From a checkpoint of a small transformer trained on Wikipedia: MLP 192 SwiGLU, vocabulary 2048.
Each number is 200 + 30 x the weight over its row's rms, rounded and kept within 0 to 999. Layers, rows and columns count from 0. The size before them is the row's rms in percent of the matrix's.

# layer 10 MLP gate, 192x64, rms 0.271, rows 51-159, columns 0-63
098,248,136,128,214,191,226,257,239,213,203,228,206,163,165,213,185,243,215,162,145,181,189,192,192,185,191,188,145,197,173,185,188,222,164,205,207,195,238,197,221,180,160,182,193,197,200,230,205,273,188,156,212,211,201,237,235,199,211,196,194,274,173,182,174
124,249,190,164,242,218,208,190,210,198,189,201,186,240,191,201,176,248,229,219,226,244,171,197,193,249,200,190,178,198,158,187,185,198,157,119,155,164,216,213,206,212,132,224,213,185,150,210,288,230,224,208,174,210,188,218,164,196,206,151,200,188,189,231,225
097,206,192,238,204,205,189,174,151,198,228,199,192,207,121,199,244,204,242,172,165,222,160,178,208,206,211,201,183,188,183,223,205,243,149,211,232,264,240,185,160,208,216,209,205,189,215,156,206,138,205,214,216,157,210,223,215,167,273,200,194,220,265,196,157
096,272,155,189,218,169,177,173,204,191,233,146,221,185,152,188,209,202,176,197,176,212,185,211,196,231,213,176,143,174,160,225,162,269,174,206,196,201,265,192,230,168,211,220,160,261,162,246,187,231,233,164,193,204,184,212,230,244,206,191,195,197,234,207,207
091,217,226,123,166,199,199,203,219,214,182,172,186,187,156,246,189,161,183,159,182,263,169,190,193,189,174,175,182,206,216,193,266,269,203,203,220,240,254,184,174,172,199,219,231,188,192,214,191,226,220,196,278,161,227,206,208,165,219,146,197,205,195,218,183
102,188,138,154,207,193,172,215,244,214,224,241,181,241,157,183,240,192,250,215,213,273,209,164,183,205,230,177,193,181,206,182,150,254,160,195,212,240,171,222,238,148,167,211,196,171,159,201,222,171,216,210,211,196,216,175,180,194,215,187,219,262,158,180,183
093,231,173,189,206,201,194,208,196,182,176,179,260,218,177,228,221,222,246,188,198,207,209,252,250,186,183,201,226,199,174,263,184,255,260,227,149,181,219,197,212,123,140,246,179,148,199,181,190,199,202,221,220,191,214,143,176,166,211,216,188,219,200,209,162
084,197,212,154,203,207,191,263,180,212,202,171,229,156,220,179,193,177,216,221,203,238,245,270,196,215,244,166,144,209,223,231,232,190,185,195,186,197,204,207,171,136,205,178,176,221,170,176,176,274,231,162,195,199,208,180,145,179,246,153,195,199,240,195,215
090,227,150,211,181,210,174,237,169,211,187,230,208,266,183,196,207,169,240,233,202,207,160,257,210,230,194,222,169,144,159,184,151,202,131,202,194,209,191,186,199,223,149,230,153,209,169,187,214,230,154,224,190,229,223,207,221,184,187,223,225,193,214,271,231
104,150,207,203,211,186,233,192,243,249,222,217,208,248,242,220,192,192,224,198,141,167,175,167,244,225,194,205,228,201,220,207,121,215,170,235,189,205,178,188,215,231,153,194,211,187,199,160,134,247,190,194,174,218,228,214,205,161,250,156,197,182,157,194,243
098,194,191,241,158,254,145,197,181,208,220,173,220,224,198,202,192,168,207,239,198,218,153,239,250,279,177,236,207,147,224,220,163,250,154,236,198,204,199,179,211,181,212,190,199,219,210,147,199,180,188,174,178,206,242,201,174,144,211,174,138,187,227,197,210
102,277,176,226,210,229,221,202,214,170,193,150,223,173,183,224,227,202,250,190,206,232,145,199,193,208,156,217,170,198,194,172,188,220,232,260,197,244,193,245,231,153,182,196,185,183,114,221,147,216,178,198,207,169,195,216,209,242,208,206,142,189,192,218,183
099,244,188,175,191,230,231,185,227,220,189,176,199,181,127,259,182,204,218,217,222,205,187,158,236,226,193,198,165,205,209,159,156,185,225,197,162,205,168,196,175,222,171,247,221,158,201,132,158,242,206,174,177,191,279,213,223,213,186,226,228,187,187,247,171
079,205,213,172,182,138,197,252,208,242,196,238,185,191,183,190,213,223,252,162,184,206,193,195,186,215,195,202,221,160,220,209,199,115,266,197,153,199,195,181,173,229,217,224,271,156,203,209,241,197,189,224,222,229,220,149,220,215,141,188,204,226,168,205,232
103,182,161,201,219,238,179,275,262,193,207,200,172,223,183,186,136,186,210,244,206,218,162,151,187,226,202,184,204,191,229,202,152,232,235,197,160,235,204,250,202,216,211,168,213,184,140,192,178,217,169,198,241,222,256,206,192,180,177,184,169,204,218,265,227
102,220,221,163,221,177,186,190,189,209,198,186,175,167,203,193,168,199,238,188,155,180,161,177,187,234,228,229,206,132,244,215,159,240,214,192,197,212,191,204,186,229,188,135,214,140,169,231,170,288,212,190,191,197,242,227,210,170,208,209,155,219,239,181,258
114,251,131,201,194,190,215,276,209,217,179,218,204,245,205,153,208,228,226,172,221,217,137,181,220,234,192,206,190,210,226,245,139,194,192,97,197,231,220,236,193,215,169,185,204,182,191,200,215,239,191,172,216,201,221,208,187,154,174,180,228,211,195,203,204
090,244,222,217,175,248,229,199,172,272,208,203,186,210,190,211,180,214,215,190,169,157,213,227,206,212,219,160,125,213,217,171,204,216,235,174,154,254,182,187,178,200,214,200,192,185,160,141,139,253,222,172,211,230,230,191,184,140,208,198,198,224,247,175,200
095,206,202,162,236,248,213,200,195,216,206,139,210,176,218,195,200,271,216,211,186,193,173,231,217,179,227,187,121,188,210,170,199,262,237,186,152,210,223,205,188,150,198,207,205,206,191,195,191,219,208,138,228,187,237,184,114,228,206,215,213,241,170,190,240
117,206,206,204,198,184,221,175,218,211,187,162,206,240,166,201,198,249,258,234,204,229,135,146,186,205,242,222,167,225,206,226,181,205,114,234,171,230,236,159,194,197,186,163,192,178,135,217,200,222,178,164,174,196,206,252,242,183,238,186,206,205,216,167,223
092,192,156,207,213,199,208,190,220,174,206,178,236,183,221,243,182,245,209,197,206,200,192,233,219,175,234,255,240,198,206,199,167,210,234,217,247,181,196,184,218,215,153,189,210,239,195,122,230,196,148,213,247,194,204,170,194,239,213,106,132,207,217,226,207
102,198,160,230,233,194,193,172,228,202,199,146,172,214,153,248,197,231,226,162,176,156,116,176,219,196,193,237,211,181,212,205,153,197,192,172,201,268,240,226,179,167,196,213,213,183,216,198,262,219,175,189,243,202,234,189,199,204,267,237,172,170,200,199,212
104,224,142,197,157,254,175,234,200,237,219,151,183,206,203,203,219,207,197,219,228,181,197,204,249,220,253,203,199,171,167,177,204,216,154,203,184,232,157,197,193,240,166,219,161,142,155,178,153,149,197,235,217,237,246,227,241,193,192,181,230,177,222,240,221
092,241,196,196,211,180,160,198,177,219,215,186,287,119,233,207,163,191,218,203,191,201,197,195,197,216,208,227,213,202,203,240,135,176,189,218,196,202,182,178,152,209,218,193,164,248,201,177,220,157,178,198,196,203,235,214,251,129,239,155,207,210,256,226,187
111,210,184,149,201,194,176,193,183,196,191,218,212,267,148,272,209,187,211,189,213,257,199,230,230,224,208,236,198,190,208,201,253,253,186,158,180,183,189,226,168,228,137,164,202,199,178,200,234,172,206,169,183,164,190,265,235,192,248,169,197,230,192,173,168
103,167,173,186,195,271,182,221,213,212,180,171,167,285,193,191,192,157,253,215,226,208,182,265,181,184,174,250,214,117,223,195,214,230,222,177,225,221,195,208,191,217,196,172,217,166,164,163,206,167,192,225,250,181,191,210,193,198,243,213,229,208,219,165,207
099,195,220,164,218,198,248,227,241,185,201,246,130,185,175,219,243,248,226,191,194,176,183,204,174,164,224,205,227,194,202,229,209,215,199,223,193,162,208,174,211,249,180,161,135,229,152,153,206,160,205,159,199,218,244,172,251,253,216,201,254,192,192,177,195
114,260,191,197,186,199,206,227,229,202,210,181,186,240,205,198,188,178,218,223,198,185,177,239,260,204,192,181,117,106,203,159,152,224,222,129,202,205,195,240,224,189,208,169,204,184,201,170,209,237,198,203,219,185,242,191,155,231,215,168,219,218,200,219,150
095,170,221,241,218,263,202,195,192,248,174,201,208,194,239,181,194,198,206,198,182,239,181,240,138,187,189,162,205,174,222,161,221,183,187,222,155,187,261,215,242,143,209,224,175,197,148,214,206,274,193,226,162,217,217,224,216,210,174,145,178,188,161,225,173
097,224,143,243,210,170,226,186,235,235,183,181,219,146,172,197,254,212,186,155,198,225,138,197,164,217,189,225,155,202,153,192,195,211,158,180,224,198,181,161,194,252,142,176,236,209,206,189,193,219,155,230,194,239,234,213,237,195,206,202,238,183,258,207,225
085,180,220,167,218,124,216,219,196,252,169,241,159,194,175,170,180,200,249,226,195,210,211,157,195,199,214,246,215,199,188,162,216,183,224,232,239,196,153,184,206,238,196,209,223,182,174,144,206,252,144,177,258,238,226,169,194,232,173,231,174,175,221,226,216
097,210,216,207,224,220,230,255,267,241,210,193,212,129,200,171,211,179,163,195,187,229,154,188,200,171,207,189,123,211,204,202,188,201,199,180,217,243,182,235,210,207,171,194,221,219,175,131,221,211,186,173,199,151,211,224,146,165,162,205,212,195,268,228,221
092,193,200,232,228,208,220,197,259,219,268,214,197,208,190,196,220,204,223,178,225,226,207,182,207,261,188,170,203,213,199,206,245,173,219,212,173,245,194,211,190,149,187,169,161,168,101,189,185,204,156,221,194,208,201,199,183,183,249,162,143,267,199,175,189
113,216,134,156,223,181,191,198,240,194,221,199,182,224,150,158,189,250,224,152,220,258,191,200,194,201,232,191,237,169,219,155,197,217,223,201,211,223,178,229,209,150,193,176,192,166,158,229,212,212,227,204,192,140,245,229,195,216,257,147,232,201,171,177,241
096,216,168,200,205,190,193,223,273,163,193,191,161,216,181,251,257,174,177,164,221,180,179,206,186,183,185,160,210,170,159,201,214,262,174,182,210,182,198,234,197,251,224,136,249,146,197,178,221,239,210,216,220,186,223,205,194,275,195,220,165,223,178,197,183
103,185,229,175,234,218,188,240,206,172,176,171,224,180,215,129,264,188,187,169,218,220,186,177,212,206,206,220,212,191,198,257,146,262,187,209,170,201,154,207,171,249,191,187,203,217,196,115,253,207,233,184,197,219,193,253,169,211,213,231,152,199,197,182,203
092,238,231,182,202,193,238,205,193,189,192,156,229,211,200,201,191,195,256,179,197,180,215,248,204,257,168,187,201,206,164,203,210,223,221,218,200,251,168,198,154,175,230,197,149,169,208,180,187,234,165,227,187,220,209,187,238,242,283,164,124,251,230,182,187
092,171,227,204,174,220,153,211,217,195,201,203,171,238,158,197,262,232,173,225,148,198,161,259,240,243,257,175,144,190,210,213,232,240,194,179,146,220,189,164,200,244,178,163,181,217,211,163,188,215,164,236,178,244,214,187,192,209,181,191,206,215,170,225,237
100,193,215,189,200,207,236,170,241,207,214,194,165,224,181,170,199,174,242,213,163,200,227,229,235,200,168,193,232,117,247,210,170,183,209,192,230,239,171,237,198,198,202,116,148,170,167,214,158,217,218,215,177,232,263,196,187,172,187,199,156,223,198,242,217
107,167,195,144,199,212,170,223,250,206,174,185,224,200,166,200,186,178,211,258,190,179,163,209,216,214,198,219,171,218,243,206,166,244,210,171,191,221,230,228,199,176,178,131,165,109,180,190,255,260,207,203,208,143,208,233,203,221,183,220,214,182,236,225,189
106,249,194,194,203,214,168,221,210,216,193,172,243,222,210,196,212,209,247,204,261,270,154,232,221,175,202,227,157,152,209,212,174,232,114,196,215,208,170,216,249,175,176,205,209,191,242,183,199,144,223,155,187,193,168,211,222,169,220,186,180,152,173,210,186
091,221,138,158,210,171,188,230,215,187,239,181,239,215,218,163,219,209,229,220,214,240,183,165,242,202,198,160,208,199,160,213,193,228,158,178,202,226,246,244,235,178,183,182,220,221,144,191,234,200,236,156,198,107,205,212,203,230,220,195,213,214,215,149,161
108,200,147,207,258,215,217,276,249,182,219,205,186,201,195,229,252,199,212,228,145,207,172,208,216,239,247,210,173,242,215,164,197,215,178,146,161,224,236,204,180,226,159,187,201,207,191,165,179,204,153,217,232,160,203,209,202,158,244,199,255,191,199,176,174
092,223,175,241,250,186,223,237,158,205,187,203,242,194,216,214,201,146,259,208,228,219,169,123,173,206,226,195,206,248,177,216,139,163,207,186,147,205,197,174,171,189,151,204,213,184,198,165,207,210,227,230,266,194,208,171,227,238,231,236,177,191,230,200,200
088,178,221,189,164,210,158,190,185,168,261,170,217,207,190,234,253,216,197,176,193,245,218,260,195,244,235,149,184,191,160,183,230,216,157,231,176,190,197,155,175,172,198,205,169,217,193,213,266,225,203,189,195,130,191,231,193,182,254,176,199,194,252,223,224
097,218,161,196,256,203,160,252,229,203,172,133,149,142,201,197,190,204,233,131,200,192,184,190,217,240,219,229,211,207,198,229,235,222,174,201,207,220,247,234,215,207,204,133,201,208,227,206,178,217,216,192,142,170,224,183,220,171,237,161,171,179,219,166,173
107,232,203,190,189,176,175,167,215,206,153,186,188,209,203,233,164,214,242,212,182,211,201,148,184,213,214,166,184,193,225,218,192,215,275,166,231,218,204,252,235,189,199,209,150,174,187,148,234,129,172,167,253,154,243,203,193,206,218,185,181,250,201,240,243
097,210,188,222,218,174,170,234,213,205,208,106,264,207,223,237,209,180,209,198,184,205,204,196,184,222,181,221,233,182,165,234,212,215,188,203,131,189,144,196,187,184,228,132,207,156,196,172,269,210,218,225,198,217,203,184,213,244,225,127,206,202,221,200,206
086,294,179,224,212,194,167,221,242,215,199,169,190,164,181,194,183,203,242,212,203,195,180,156,156,234,203,245,204,219,170,214,250,207,195,167,233,291,197,166,173,215,219,173,224,158,167,215,181,224,193,233,171,159,239,185,178,234,189,177,167,205,222,192,196
097,181,166,168,210,233,216,258,189,193,221,182,235,227,235,196,190,202,202,197,233,215,201,264,201,197,212,167,181,213,204,221,209,216,192,182,169,245,185,214,191,214,170,210,193,212,168,146,181,188,228,103,255,134,217,217,198,265,198,207,199,182,248,151,177
103,173,165,184,233,269,179,212,191,177,213,198,243,236,200,238,222,206,221,195,182,194,158,223,202,172,201,232,203,174,158,235,163,243,220,216,194,190,225,199,223,179,201,162,180,200,200,157,186,201,157,216,193,207,170,205,150,166,308,202,272,189,203,193,168
127,244,161,216,264,202,195,216,193,196,175,177,187,210,220,190,167,188,203,191,225,211,238,175,175,220,206,190,147,156,208,239,140,193,219,159,216,241,183,263,214,246,120,215,232,202,156,182,196,205,194,218,205,172,228,204,154,170,210,211,221,239,195,150,246
099,226,200,166,215,207,218,191,204,210,250,185,175,221,161,188,242,164,207,217,180,196,194,239,226,176,223,137,164,208,167,188,163,250,215,216,205,226,229,223,185,130,193,205,172,229,153,180,199,216,182,113,154,200,200,255,184,231,200,230,186,197,242,246,177
090,190,208,187,227,196,129,210,197,244,223,190,183,178,192,255,173,191,238,194,235,290,215,200,188,225,198,217,169,187,174,176,205,155,225,166,189,163,217,180,225,209,216,217,221,190,125,176,201,234,194,154,195,216,257,200,204,180,219,171,225,152,170,195,257
113,237,182,161,142,181,221,228,163,190,226,118,153,246,185,172,208,244,243,171,224,187,253,186,162,245,244,190,171,220,196,186,158,199,169,226,159,214,193,193,208,237,179,244,227,200,166,229,218,199,194,149,240,202,197,218,188,192,211,159,191,222,216,201,203
095,224,260,177,186,192,244,219,188,194,192,223,138,224,162,184,244,259,214,198,140,191,189,213,243,194,190,242,237,233,185,169,207,198,147,203,200,238,132,174,182,223,174,160,209,178,166,204,193,212,205,244,223,251,187,197,227,212,220,167,195,229,187,254,192
103,259,174,167,255,211,176,206,236,191,207,154,206,230,177,271,212,129,206,245,233,177,220,214,236,206,255,216,192,177,202,243,186,159,210,212,165,215,174,185,173,199,181,146,158,194,204,185,209,205,172,149,172,163,233,185,201,194,211,214,200,184,252,181,227
097,222,160,187,213,184,158,247,171,202,219,219,223,213,203,200,255,216,241,256,205,214,180,217,169,231,256,186,229,190,162,218,183,164,199,200,136,215,197,194,150,202,190,199,219,193,202,211,223,183,165,148,231,229,289,165,218,199,170,176,159,213,160,219,235
089,217,219,112,188,232,186,234,235,184,217,201,169,213,225,169,223,205,219,203,172,221,223,187,236,242,186,202,202,181,159,167,263,212,218,148,172,224,228,175,186,206,211,176,237,146,209,153,128,239,197,201,219,169,201,196,178,179,242,146,231,223,199,198,176
094,203,207,176,166,141,192,255,237,239,217,225,174,152,188,133,198,213,232,193,181,182,152,218,235,195,206,181,169,228,246,190,170,223,187,222,212,260,137,215,223,210,214,165,175,213,180,220,165,193,143,169,232,197,182,243,183,223,225,221,218,227,179,192,158
104,242,224,140,179,191,154,246,209,204,190,169,224,192,165,275,217,190,257,219,201,212,128,183,196,200,226,236,182,206,187,207,200,213,183,147,221,189,188,195,222,189,171,232,213,183,161,155,286,229,189,207,197,178,172,245,163,167,211,187,194,233,209,199,190
103,263,198,170,271,201,219,200,236,195,224,182,247,202,171,148,219,247,225,235,190,221,126,189,232,157,236,209,211,154,192,205,186,164,155,208,204,214,177,246,221,211,143,183,182,245,177,222,210,189,228,237,152,207,197,199,177,183,166,191,186,186,181,232,196
098,194,139,176,213,224,188,242,207,169,201,152,196,221,188,235,211,183,163,204,205,214,170,246,275,225,183,153,213,183,209,190,210,205,149,249,193,241,195,205,223,170,198,212,213,140,216,178,191,204,213,239,163,167,194,281,233,188,228,252,222,177,204,182,167
097,186,157,219,238,242,211,148,234,216,204,213,257,200,178,152,283,196,260,230,203,203,145,205,184,181,207,178,192,184,172,222,159,211,170,170,175,224,198,196,232,166,128,192,178,227,139,160,205,185,211,215,209,239,191,208,200,186,205,223,181,225,170,223,183
105,224,191,200,221,227,181,219,185,164,210,207,182,243,203,202,216,193,230,202,214,224,156,250,188,309,157,171,204,177,159,225,197,165,211,259,164,261,184,222,181,211,164,182,180,163,190,199,186,214,233,200,177,194,176,241,179,228,256,177,177,159,228,197,177
118,201,200,184,173,174,216,233,233,207,248,221,192,203,242,176,212,181,246,204,203,232,210,188,234,225,251,160,197,184,169,143,140,236,222,157,191,212,162,229,215,203,157,194,203,154,146,207,180,234,181,138,170,151,215,203,154,223,218,216,227,256,186,199,223
089,225,240,196,192,187,199,228,174,194,216,217,191,196,213,162,226,241,255,228,236,239,236,188,196,165,216,197,253,190,176,231,171,148,204,203,216,161,211,225,196,197,174,224,200,81,167,205,188,183,188,248,238,208,240,150,175,208,183,200,201,210,190,242,223
097,237,152,169,235,177,187,232,191,214,179,180,201,145,145,188,207,277,206,205,209,238,119,189,173,195,200,216,177,183,244,185,162,250,176,196,180,238,193,209,210,253,198,227,232,187,178,201,223,208,172,198,227,207,188,209,239,201,246,208,140,186,216,239,233
102,215,172,215,215,189,178,246,204,279,208,174,218,210,217,216,209,258,242,106,158,196,206,207,205,181,186,255,126,168,216,162,172,179,224,213,191,222,202,191,208,151,195,232,207,214,181,194,191,195,179,189,216,177,218,201,170,192,203,193,246,231,269,201,189
091,181,178,196,258,204,159,173,200,219,162,225,198,175,226,208,150,177,191,180,167,195,206,197,138,238,260,231,212,215,227,196,188,215,258,172,186,195,200,228,149,256,200,208,220,189,182,149,171,177,184,207,217,214,155,187,151,229,229,166,252,248,190,190,244
093,173,226,187,215,187,190,175,160,181,210,214,204,208,207,250,221,214,204,155,230,206,200,252,239,234,269,220,190,191,230,178,172,158,210,184,244,209,219,203,154,176,172,153,172,236,219,137,257,150,176,156,205,198,188,233,249,180,219,213,190,201,241,237,171
092,234,204,188,167,149,224,196,186,206,195,221,155,218,164,224,212,268,288,204,201,207,176,154,232,205,216,234,200,182,218,181,139,208,186,199,161,226,172,179,179,239,190,209,180,173,144,200,183,213,129,239,221,211,192,197,205,188,218,222,167,243,238,225,234
102,193,156,134,166,216,180,203,189,180,176,217,226,255,159,232,214,197,256,226,193,257,224,158,178,214,244,222,202,175,221,177,217,179,200,200,207,190,187,245,184,207,185,168,225,201,192,168,180,178,261,203,181,179,244,222,178,178,264,185,268,163,180,162,195
095,189,216,192,198,208,233,185,230,175,190,270,181,200,223,235,157,211,166,189,145,164,232,174,154,253,200,183,207,218,206,180,242,185,248,192,181,215,180,150,142,215,240,227,226,154,217,170,220,200,172,142,206,229,209,170,215,187,179,214,192,265,242,177,210
093,210,201,173,184,228,201,176,215,201,173,195,221,243,199,210,215,209,181,225,195,206,169,215,247,243,224,171,206,207,192,253,163,222,165,275,228,230,161,154,190,224,192,160,215,187,191,180,192,230,245,123,177,191,190,268,206,168,269,186,198,216,230,166,171
106,203,191,145,227,248,238,274,209,181,222,204,244,187,195,208,211,282,193,202,217,161,205,228,218,197,212,175,245,187,208,205,216,158,182,141,219,222,186,162,186,212,166,168,161,213,177,151,194,227,180,199,208,190,175,242,219,166,265,194,244,197,174,190,231
105,233,207,131,197,187,178,201,217,170,205,189,176,213,176,170,191,227,265,172,181,199,186,206,202,186,228,174,142,242,171,182,164,260,242,187,201,240,146,228,230,213,178,150,208,204,148,189,189,165,216,186,195,197,203,221,228,241,271,227,195,250,170,202,215
115,240,196,230,215,205,226,228,230,201,201,143,291,226,215,206,151,207,212,210,218,193,133,213,218,191,198,189,237,114,232,225,167,215,155,213,169,233,201,204,224,193,189,202,190,192,152,208,183,196,176,216,156,181,185,235,201,184,237,192,176,152,253,225,197
088,271,193,163,215,236,161,203,162,191,192,190,211,180,131,142,269,180,195,223,181,232,187,185,209,191,194,192,180,201,170,207,172,213,197,206,243,168,279,197,144,209,198,243,183,194,214,227,209,175,183,211,190,188,239,206,189,210,179,190,221,285,183,223,191
101,192,206,187,265,207,177,228,243,199,172,127,221,203,198,209,194,237,218,216,223,219,196,220,189,191,164,242,219,161,180,209,177,195,168,137,251,283,162,194,210,177,142,162,139,235,200,222,205,211,152,241,198,177,194,239,217,213,196,195,190,195,197,206,212
103,208,214,197,183,196,185,252,175,239,203,191,196,157,182,201,148,210,272,181,227,243,180,164,204,244,213,183,177,158,206,254,152,171,238,164,201,193,188,160,246,226,157,237,181,183,205,166,231,228,181,239,229,227,227,181,190,144,214,176,209,246,201,221,167
100,198,198,195,208,216,205,224,238,240,176,169,126,163,209,261,184,201,188,191,163,227,192,198,233,214,203,174,225,232,204,239,231,194,213,196,168,233,173,266,190,153,198,158,220,130,162,165,230,217,185,148,180,200,200,221,189,217,242,173,174,164,254,212,218
100,201,212,182,219,211,197,194,202,237,192,179,194,249,141,193,191,230,248,163,201,201,179,200,243,193,165,211,146,175,235,232,192,269,236,134,207,246,182,184,207,184,202,215,204,195,237,214,186,151,162,215,242,203,192,212,122,149,210,200,241,183,224,159,209
085,257,192,179,212,194,210,153,222,261,227,241,185,173,157,200,189,242,244,184,172,185,193,206,185,204,237,210,141,241,172,159,192,140,203,194,239,167,233,186,119,198,183,226,178,215,200,159,169,233,201,188,205,241,220,200,214,224,164,199,225,184,154,173,200
110,241,165,227,232,221,210,264,160,232,222,181,205,214,170,201,163,254,218,177,233,195,164,186,196,276,242,199,191,192,167,225,134,241,197,203,202,175,228,239,241,203,180,152,178,137,148,171,150,179,177,212,184,195,204,195,195,190,213,209,221,215,203,210,192
099,188,190,216,253,197,155,205,185,165,212,238,255,210,175,219,270,217,197,204,181,267,190,215,221,245,191,158,221,134,165,238,172,204,175,186,194,172,214,213,179,188,221,198,162,176,164,158,221,149,197,233,227,207,193,184,226,219,235,159,242,198,242,203,168
088,135,193,152,222,155,200,168,215,191,211,221,218,191,225,221,200,258,227,127,192,216,209,185,227,206,193,203,237,111,224,202,177,217,233,167,168,217,216,203,169,148,181,186,195,141,211,196,178,207,172,157,262,182,205,224,233,198,228,220,206,188,180,230,182
115,242,180,198,213,229,170,221,249,224,199,164,194,264,185,242,208,188,247,231,236,239,175,254,225,193,207,205,162,134,206,235,162,233,179,166,182,215,228,228,211,182,176,210,192,190,205,174,193,179,202,163,139,201,202,211,182,158,221,179,158,168,185,196,128
107,200,219,159,193,191,193,243,247,204,227,207,173,185,176,216,152,211,206,242,192,239,147,200,261,160,215,197,173,132,201,251,119,195,209,190,208,155,239,251,244,179,176,215,195,215,208,223,227,220,205,145,156,180,189,223,165,216,209,179,197,192,199,212,176
092,224,208,184,199,201,218,226,167,203,187,270,150,176,198,234,213,176,175,194,174,202,242,210,207,205,197,176,220,189,184,175,176,212,146,182,227,233,215,248,144,194,161,163,195,120,182,190,140,204,228,195,262,199,202,248,232,201,239,224,235,224,219,217,156
099,227,197,191,246,152,178,156,233,197,184,155,177,186,200,184,177,188,218,187,207,203,156,200,191,182,180,211,180,197,229,214,170,223,200,182,187,187,174,173,207,241,126,182,198,241,204,192,232,208,267,209,172,251,211,191,141,168,233,156,218,249,281,166,214
098,235,224,215,225,219,163,192,246,174,245,174,151,234,163,162,210,188,242,211,152,207,247,227,199,171,213,166,204,202,185,195,170,195,205,178,170,175,211,175,186,199,190,193,207,199,188,179,264,323,226,176,200,142,202,181,238,202,205,226,186,205,213,210,206
091,222,188,203,272,199,206,234,154,207,190,229,221,129,138,186,214,228,209,196,206,197,170,201,160,239,175,192,230,217,226,190,197,197,185,146,194,248,218,249,169,243,171,207,186,197,151,185,177,203,159,230,238,241,190,195,191,150,220,195,157,244,184,191,242
105,240,199,226,230,243,193,192,177,259,192,144,255,174,151,187,182,204,228,187,237,181,208,198,172,205,218,196,154,186,151,226,158,159,233,229,199,230,245,170,188,233,224,194,183,179,193,220,181,198,152,228,187,183,166,240,191,193,178,167,177,210,287,200,224
095,268,211,200,237,221,123,234,173,243,201,245,239,233,201,141,205,212,211,184,247,205,183,213,163,168,221,220,203,175,195,220,220,211,203,173,211,184,202,239,210,252,189,171,207,213,169,178,215,196,202,181,142,215,191,214,128,203,176,123,211,205,177,180,201
107,181,174,197,205,157,139,208,246,193,169,142,198,198,214,215,208,166,224,238,203,213,206,202,230,231,213,225,195,221,203,258,187,198,194,212,151,203,170,210,165,177,222,122,188,171,188,191,232,214,205,143,199,233,190,196,217,181,195,135,213,250,282,220,197
096,199,180,191,231,191,145,194,234,249,210,171,150,204,176,225,237,178,199,160,137,202,214,160,175,217,249,159,207,181,193,183,213,254,171,228,190,167,197,210,156,179,201,190,205,214,222,207,219,259,206,224,155,245,222,211,203,157,190,191,174,250,201,275,228
116,248,175,199,225,219,208,259,208,186,219,140,213,221,153,180,243,198,231,193,204,232,164,215,248,213,188,193,181,157,164,250,130,229,186,226,187,218,234,253,219,188,182,152,167,139,137,193,170,189,195,218,212,205,214,199,189,190,201,201,215,194,254,203,225
090,217,189,202,205,196,219,211,185,234,162,170,210,139,188,202,203,216,246,252,163,141,215,177,180,219,208,201,210,199,230,212,175,196,246,171,139,192,202,193,121,236,200,214,175,191,182,194,186,226,189,173,256,223,258,177,205,220,210,144,189,247,221,258,233
111,178,219,201,229,229,201,224,218,236,173,215,203,191,242,189,206,208,222,205,177,247,204,223,212,195,255,132,143,236,180,148,144,235,243,191,194,254,189,193,194,168,166,208,218,224,144,173,144,210,128,208,191,186,169,205,182,190,246,203,173,216,212,214,175
097,163,175,167,219,203,200,218,190,157,194,189,167,232,151,238,154,259,222,225,244,249,227,173,194,211,238,218,208,242,191,215,168,217,193,228,219,174,182,152,156,214,172,149,214,177,158,207,213,198,203,202,209,199,188,253,236,202,240,204,146,207,271,168,188
102,185,207,154,175,240,225,200,219,190,192,118,223,227,174,216,234,223,221,218,164,264,228,234,224,225,223,186,184,170,191,241,181,174,176,243,158,175,211,170,204,199,201,225,168,162,196,204,189,206,179,155,190,234,238,219,221,138,217,153,212,159,225,251,226
113,242,138,212,205,229,142,169,172,225,217,143,253,192,175,216,214,258,255,209,200,173,201,194,181,151,225,233,216,162,192,183,191,205,186,219,178,253,216,207,211,171,203,181,178,251,180,198,169,188,204,209,201,193,233,224,189,190,252,149,225,185,158,186,259
108,249,171,179,243,226,210,245,204,232,193,210,177,222,182,197,196,196,213,197,202,187,156,173,255,230,183,153,198,168,175,168,177,196,186,171,195,203,235,273,195,270,166,199,234,150,191,165,221,221,208,192,252,169,225,214,187,223,197,147,134,199,188,189,241
100,258,163,210,195,166,205,185,221,213,210,188,227,151,196,184,179,225,243,208,204,217,176,195,178,163,222,239,203,203,244,164,194,172,245,170,250,202,118,196,233,177,149,228,142,203,183,159,194,231,175,218,260,156,225,198,197,196,159,189,211,216,231,210,238
100,203,240,180,190,214,149,215,234,243,167,164,174,170,201,179,206,212,189,218,135,165,148,171,167,184,286,202,159,168,212,174,210,214,160,234,194,202,239,181,214,253,227,136,228,223,163,233,183,200,212,200,204,198,214,255,209,240,230,193,184,194,198,186,197
099,185,199,156,224,219,169,195,248,194,165,183,224,276,181,246,235,248,199,187,205,313,206,202,212,217,251,232,183,169,161,194,192,187,161,183,204,179,150,218,193,217,159,157,188,196,185,193,196,223,182,213,189,188,202,217,224,210,196,202,236,224,162,163,174
094,205,211,204,202,196,207,234,263,184,211,224,198,225,165,205,223,252,189,193,185,201,143,205,208,216,173,162,257,142,244,223,244,173,148,205,238,201,228,189,194,209,161,172,231,180,213,210,230,215,183,232,220,182,202,237,198,186,226,179,172,131,171,246,131
096,236,187,207,154,247,197,219,199,205,241,200,217,224,168,213,193,204,212,226,194,160,195,215,211,245,229,194,196,173,158,171,216,204,169,184,190,247,215,227,211,162,162,194,192,212,148,171,214,162,150,235,207,266,223,253,192,225,196,111,153,206,165,242,202